config.yaml
vocab_size: 8192
norm_eps: 1e-05
qk_norm: false
optimizer: "muon_variant"
weight_decay: 0.013
decay_shape: "pow"
batch_tokens: 131072
Each number is 500 + 50 x the weight over its row's rms, rounded and kept within 0 to 999. Layers, rows and columns count from 0. Numbers have three digits each. The size before them is the row's rms in percent of the matrix's.

# layer 7 attention value, 512x512, rms 0.113, rows 218-268, columns 256-383
101:443473516572549506526446482477441520573508518482571529423492473519495497512536515468556478461450516562523436496405486545475430549487498552476579472504467485566495514585490496529506516470575442515606567626499582561539419541491577526395482457481535482555502559531489427466512510518495461522438530506525463530539514437494549486579516567485414485557486518611484449476383481554500465539480
103:566481423419494415522479550415497523484417537589507527487522586575532485528472491569482426465360403508442430513537459511456417505538520479502536469446485470412550518510451464547492480533613550538550514433521475555441499569502472569522531547519526480449547549514490452405531573470531475520351549461578521487456502445570506522547629421423571601406451458549513517486526393557523559476638
095:510596527541513570497577504538476409444457465472441469497517440385499606575528558588428491459504538466450511525533586512508537517451563450501478543453583490433467470498482452520403584524459513564615516484501658496533474485537535546545464487465450430563472481566464476595534520525446441579506498484478509522565548540427490489411517517576563480444513438489498567533479424561515453485525
094:499592547470553415431479489560485498507509475531460491568443497479378466480505539518510544468514445506477514454561382454415583585411506516375552533565489552428511523478526448470463520505465426565516584444484595428436506555569485371433464431446414545481438554505454427470504531469500502485405485508492528496414517485436515498525482470499527399498465464399527516521438450466565452476561
092:522430578411448501536451526481547546580483483526504446495513512559520549547506531504497561633477537569505532529364485426517452536548476467453556529555532470522465489536458515511581455541509523513529470409517497545646540484436509529453556421454477529576484517422468458450462527425565475545560519488502489543452606509449430608322436523486446524503491461447521479578409491505498483510507
094:426468497523466422488550493564492465472655564433532578494536468516483439448500563526445455486477395611539541515500465543417583534536500398455496507481578550502499521528442500516503545541547420475504480527519513536574545427500534482512527465531521440503515482454463567597484505509452580505544565501455427457527550515523534507502626538541477463514592540484556443512475505516453503449573
092:421490470567504434530568481565544527510555520416427443489478565495522452453433519505408555555548463615478453507520540480488496498465498492520410469404466492499531479466506551540515497492506488511563487613497501466521532441470509545418513546420454448462488527518560384371475536501456503550518479518529410418508494572510539560565484392517474513596488452450586464545643514595514468531518
092:565452514466504485412525622438492473346443534506421434417562579470409509448528494496365517603608554487482473503466570520414474531537542504559541524471504526459459456470453452558512561556490461544546541504506590421573487391511585408531513522512450387426512490481461532483557420504560526530511630455523498478578555452478530569509478380572477525503537524544563517472520563552484538471497
090:502421432427493535482595436418489516484494475511475573458531484530471472485517488519557581452480498413555414517495538549447478465451519492453524467555583483532562393518507484493521482509387617560407513351523565457553474522463459544603486470478565415450482536520487454570471498567440479430502453559476409504520413345539527557428512577555500446501564610521452540469552481557533430540500
087:462422547531609466386500567466589464440492486472543504385444481539551538552505508456581517492484536452442438455558489513540485508499503528531488612535501550523571459526489573490482502559564529438548534424522519540527475478497544448555530370443445452462366477543513539518494472469466594526487454473443498532514498439562484371464403473482494460556482506403535540512545499480509468501455
096:559482480596383461508524499518554550513458517592645520464516616485500471516550494574495474542427485486483448574462529523511522530532498528487513513457469605469421534466504472463500483506451541557511554458495646444515549497530499540469480475483456485446500495480493490463505478512518390543461476470448566569515533571475461544544460405490510465446437479504473481526579461439518487528540
092:486546447505430472490491590531588459530477543501438528480514526494576419464510513560483544471475502458513548589430460503433481492437403556444506499530560547527480500504570432522513485496497475519456545359413511464452519527456469543609543451498522610436517503547531440645545543598486464490444511439535636534520550511488522542553493512532553421542416415507594458469472446561635551507646
096:449430578569437572538474551497572469528499492536535544484445517558551469397453501514397512608516612590464533534466518570501471363544594485470528541464383533443562506444527466490464477493513522525654511476488482546480548537502508519498536425470570469464476480517551499446538532506478517515471528473529547504513481498439649553402492460502601412533487473465481546488449529451477454545482
091:568468524491534506406481554471562610480483449464477517494484506445475518461585491513485495550497582527483493468457500553573515489443514445458501492511431459430446506540434528438532583498461478471677474579409417580481509528387411521630460504439527499546483470466478539457494461522469406532516543520428548442499615531501468436531611550451540523518571487622446491503529520560464536506580
094:512516503439485508547480498525490519502519522482554500583431468571479416538496514418462446488477493420520710421560502455551444522484463525492480517542356574473477564551556530483322564490556472450486516462485577444333512504475537581583506477468539547470471501470530436443486414580516498454542479599507489480485562544472480570532560420538534542462494550527423446457554554467628615483431
096:470547522490493486527415484464385531437430516466436451452614511484391436519476533498453558570580500554515420518485540548515357505518518465514524511416508453486459499515507524553504465488584541622547531478487506518428490464475507480493452504423498501457533581481538492489563536542567455523424530476459451450555495473466469400553503448458457485533509506497523334596411514474458502517565
099:492543451510517520463437500473492514516481412503501463481559487441552528534438450496520438535447502646542470438481469494520499512486545472527516415645576581496444505530457582439603455490526496550467506336578512424523523499467529504529378550484465485552500484481478548515469547511522472536542450561511508504478514493591553413610561538523464567423576445439384485481445508488478474521422
096:555532574523448575511529530504491535458470476430492548428482417383551556595489546547497439541525549520580536497514398562488432478397542432526548501418484470546528456434463433434532551518475484555499494519470537487526535481558505581528545491530500465553501600495431509488402504505494494499466566428419488489488497557458511419433484472483457412553544480531538476546453516551502439527479
091:490529462430502543478618463614504479570435542514394558438518551448520556513566450486345464512471448561354518435553610544562461537490528454469482635534461559497557523491519501572525452590412454482511489456473594503551440518532529486630566485520579490621456574484527482467529535487508486509502531610510575428512458470499516555437443448619455500457400552470435463428492447525424498477528
097:596502457510533405508497444534480391528497527577471593588485579485519429531486411475420585428499506545418542594451567502501412587473481374514515488433459484478531556549521571503586418546467523535475457592416541531470533481561483416479503456535463519556438557466554512533552540521518501518643508515491471486497457491559488452492422576488603546437524572552509492541421485515393579530497
094:476542571556478535559471450552448533540432449543484526455522449434482550516539429458523550489519487549455569480538493407444540514499526524555515482395523481564534530470428509582450486541520471534620514523536391499541478555485529535549481554498441484563496505399537467559523532572541548457539366432476454418474499447438425513508480530427515490552571566532470538545568465569506499504491
095:503625541477409491558502448527493513514537540523539556463480496475546536494485495464558602533468485530482455480549438486486480462535512494546497532568615575538463464520461470450504523418501403462514501506497574441440567478453461578534515481520551390562565548494441488465430498573509449441492484514479538481471376460435446447534443516580477563518532446504465431492457535506504565485472
093:478492460515466500551600453433490506510524521432482498469503490524536473539495564464445434438478525486521532535549483496437481491565491528483489412611452505456562485454520527480516480491466466470494451421462431508505564488499436552498458513481426524417527478433476406589446499489515536575473533498471505542476507564495411525541512461475529574470535567577378495499468542522512496544516
088:494569480554440465571516536401535493485580492449516489494456559441586362500476546455551568533550440567531519484461438568577584464485534482507484492534523588520552512492486527394479495477469401549527604514434500494497517456468558507558426568528517521606558446578574494464577554461477500475519540448583520411488495485510569527442494566469534521521558513579526392475440506457519536538454
093:455497502514458528469490507520537527380543462565519475488489469456416492542502606498533528567573545492438542565537497538507539493574480538537479491421521500493462501447517448473498506491527568567433546561469547516479464429603504457573511578479576508539479412465519509530456554502572486559512497571503555508554461524613408503468430564557503467444460487562496499514560519479523552547487
094:480492423517480595519463519448443510524411477466410472518504453452523477587565439555484585475491475627539452514500497429480483549455532512479400536499419435508445365503521491641404438518495529519506476429558481491613487489515447536523453527505511476472494438485499416465455478475540496491450543513429541425498515462481445641458478441491487522560457486402485487511419462505578502466490
089:455469401546517574368552524573456508467471429515442548458477466440475509495413470353532474470468495458449450528421490506525453554525484546518509514550522488540534502477434578474535431459480555518532506576439498586531467402437506455502513516471498383423516579473495488505494471492518477595557564462514531514463484441588460523476509407405588466521460449398494475460444585487579538531590
092:510516503474464455440507443417465545446508535589558363561501448499525506548567489568480531519482487480558493478424468479460552519495567467463487499478599487448464369465422473486554539487475511523401593458477446497555539427522487532552458435410434432481488493473505507438488605522548493415432548442437476612497548455482554423466448455467470455445486577501579495502503452544497582539488
096:396391594493446533580542500449500571438484498522406533506465419539497579525485500573501518602513583504472487541443459513492504497454471418475516426506468523560572478429528481480533432580550508549496503532600442515453417481546490538590514530459542528485503586451455533527538622611494450487490408511476577520543444601556571557510545576520564530626458455520566490568483523471486404533497
098:555482483516434518495440478454548507555472488483566473519487457519470452550504524463541463558483494432448625455435468544492658433483545479519584593524577513548557533504428492472522485529543459532571544525574581473448597524510492426494490385482515515625452517551435570522530498609512435438585512523430551601499476540510568498442475553508551522557524450425529534499478598423558528497526
095:526456505478463464599445582444501473385489508455471526525482453449471455492483496548553427539421490472559538537486388527515566420505527488449420483541559445386566500528488535560513454407436442460572522520500433485493479502432498453549480540451427440443525510487452488485467471560549422492566578535511495474512441485528578373470447465500419470499472475422506478536504498505523533535456
094:546463476448557428481455538391541490603505448549542577563429517543414477438570504439489557455491453548567516466436555500506517412504550502536544586556558490417521468586491522526546519539503503489481422484505549517607476525567457450498489428417590467532489394508461440537485455516407569565514497498527511472443424495499512448430549575503537479468537542466420521549500562558476430492472
094:539618474481547601466414545520497485450418512517453545538482623492494423483545499551553434411441564479521403566547519412482409420513488475521596505443579431499543461535520570553479472470488560519422441470487362473475450525509452476506501540514580489529518468541503419552471513510515516506480539499497529470554534441558469536495405615509501428528489559530410402481603481557415498488471
094:559456535351547442449560521529496541526483584572465503534480474495557524566458477371452469589446591493607552598459437428529496451492559432553473435470474442474504544445473475490502496506511541469554606514559473545560562574537553449535469507378475510481501446505492513507377416481488524639526528541507501489522454572538426475507526544533504486536447514520547577481544634519519435497645
091:575585506554488609446453494508511512493450504423531478449526580581534458461478448543474461517493452542539450514453479592492479482489495506554486508535395483527566475528493500462505495533492495544497574660575495445465505407440496485461497536484460523402465524442527452491494584490483446463371535576498471571431515479508533534570563437502591449502555535517529538502545568507524531532537
096:508408495605508514497543452438554522533376535563523547501512471451513493590445410340539449573560547550532492510492474550466511435497578498494502509457461473519472487538402540562513572585428540505519486498453454493505402425565429522517512560496553551506454472469446498528537458531575485479495520526454492503400418627440446496511535516515457520457448605467434545421547443462536519489601
096:454502447505518490477467588628477492563480467493548516588519494376575528452505470544498496521473489489432568542477580457466423509537469514562499593492463598567638489480377531532545425529575443516481485514420612475404554474428551524566558502481578411477530518559523437528476601527478486568456500444442465392493502441467482392439594504555527512492516621447468507588443560530504498483547
094:526509474512483484428482525561491523474468563496580485483562602551436426529481503429427530519529535481542434576560459480559439495495514489510499415571478507464477475422441510418477439433475466391455493554520536448425486524469464452450514566472489507528515519541554620498577488541569492524549613501567555478534568522497563468527556518552461634398391476478401542412406496508431461505446
109:541572572464482480573512572458480509518485475523409477495571458418493455476429525475427574556452474429431531565518462493566472535489621521382535548433521471525399497507492510528423556449555526514482607529538566493545470446494516556485546407545451449453466431430540555423557530421512449520434526508504444474563592468506499415512432409495603514476552499445544460430479463497480395511462
112:519365592578551571433501486480445469550508488584477563506436491499513519492441592489484565423550385503589513490553516544527527545506503375414517454573566387428454458486530640412564557568486514528627484545524377504605467412559385600569546556492456443602466481384571441501526533468544470466454472465462517470589632462499542504538585608491555487521469463515521496474560467442475536490478
107:544572431471533478519464524528435484578540366496403537453556544432500559437481637500517507554522453577455475478479494541444570453530508474473535533543549467498509575471501543469579515510520498480537530492552580501487563509506490464448471478537515521490457604455577482514470525443565502536554520484416565538463521438458552550499533440495494485523561522467441507482486475491539478495522
111:459553463529511468509510589597533496462530522514422519429547570521521508431444500533428515484530431511407561555414505559434416529530503378507616494496578455539525492588486522481507519511468494472465512571531512536415430526511430484465583492496483506481559430461446470578659461459479475520535501513476498546478442609530369565490517482541429508532447531452455412519465529490471492524517
116:611445568502486534514426469464511503482446495501549412544454449507437621409541523481548473582450532552551425478450516634508471549497548577517483505467485613483500523429567420573515491598521475440566479532398599592514533528482459527529479487573485518412476575609520519532499440444399408521473538538394459462439538554523512537529430385524382465575465562514556521436452510521475585520517
108:570488563498502444512564594542462559384539411528578513546508511554485489488508408461487464504523467560499493543451461467526515575509602586526538611492559476452493479433545557537492486444489505438510512455477424509459516421496547518548549506547496441468531489500527493554566486629481459477506452569506454489508496557556476496451436477455574468434479510492501495525555506511465423497522
110:544465397495483501489461547426478414501480539401451410444480511465551562437524433553466448509489576485596465438499496363477473502526444484513499486515500452505505529512481468482461565484510549549528569543568552461634521573646520548543401444472528451519498345497497628526405510470485432474489530491476483483521520457537468443543441354495440449506517486502506533486511519564474574494475
104:502479436557493557502507527590579483515568508437412512474488498564445505461526439590447449547556420444626495428509465482403404477548442489565554448522451555436525463478496410517500520507529456519530510609515515576488500541451544534476528478461505537350444475467477511626432496424481477475482467485568475433490472551484544410487474436562497492546527537520432532439494471522524478492482
104:505492621401465492444436499574401473462541481518448460592456577458438603495527500469444488465494539488486530532579498582517554458565544486573461529531483588501483538511512502572506607462448533497428526457484457509489524578463526423468419495493488572457567415617535456524384518505486553479484358522589426448383480549521547555434455445533512511496563530490513522465508454469574532508531
108:510421570528458461514444495484479491460578475522507543497443510636496533456533538481485591513437404543534492488483575503530552511371464526538468524475552522467550498458494481483502516477497514518641515432487582428478476523435359507520488541469550582493393473520471502492523465432591496552543521543524464513510533438520447479548474493515551612503352591448474507544515393474555601489456
108:535608558541473576540377491481340506506423499511483547459437491529516612469564613558506528472578498544548515556589528478482498427478508465441556537479425548520569548465495473514483564515433512464498416548510434495474499504515470516517473475629482453528623513401545525583430495527513541471516511525450476466539577576507464484443511487464476449426431501441447451523507425489553507491485
111:551443501471383518504500483503503545431495491531476421537441523465479534466462488435429469522425457515525527520523542348483485514503449571473508518461472412489406542560494565484556506585421492541518517469481403490472621536569507465533530445500536437369573526530520413479516477650519425426532525481549489495561449499500594608499538533451455467577559574490446503528610494532525495543515
109:497539498548576515498441556513544533468515470468483524508448520464472532532596491432566499508502475524532570546510485531477640402473524560573530420451456509433469466562503528531419523489548480575514443443580511570422511456438458485463466485452489492505561437451513471432435445500458538514517549555404617526506461442593433553452515432499564487539527335484510590566500501552447548507563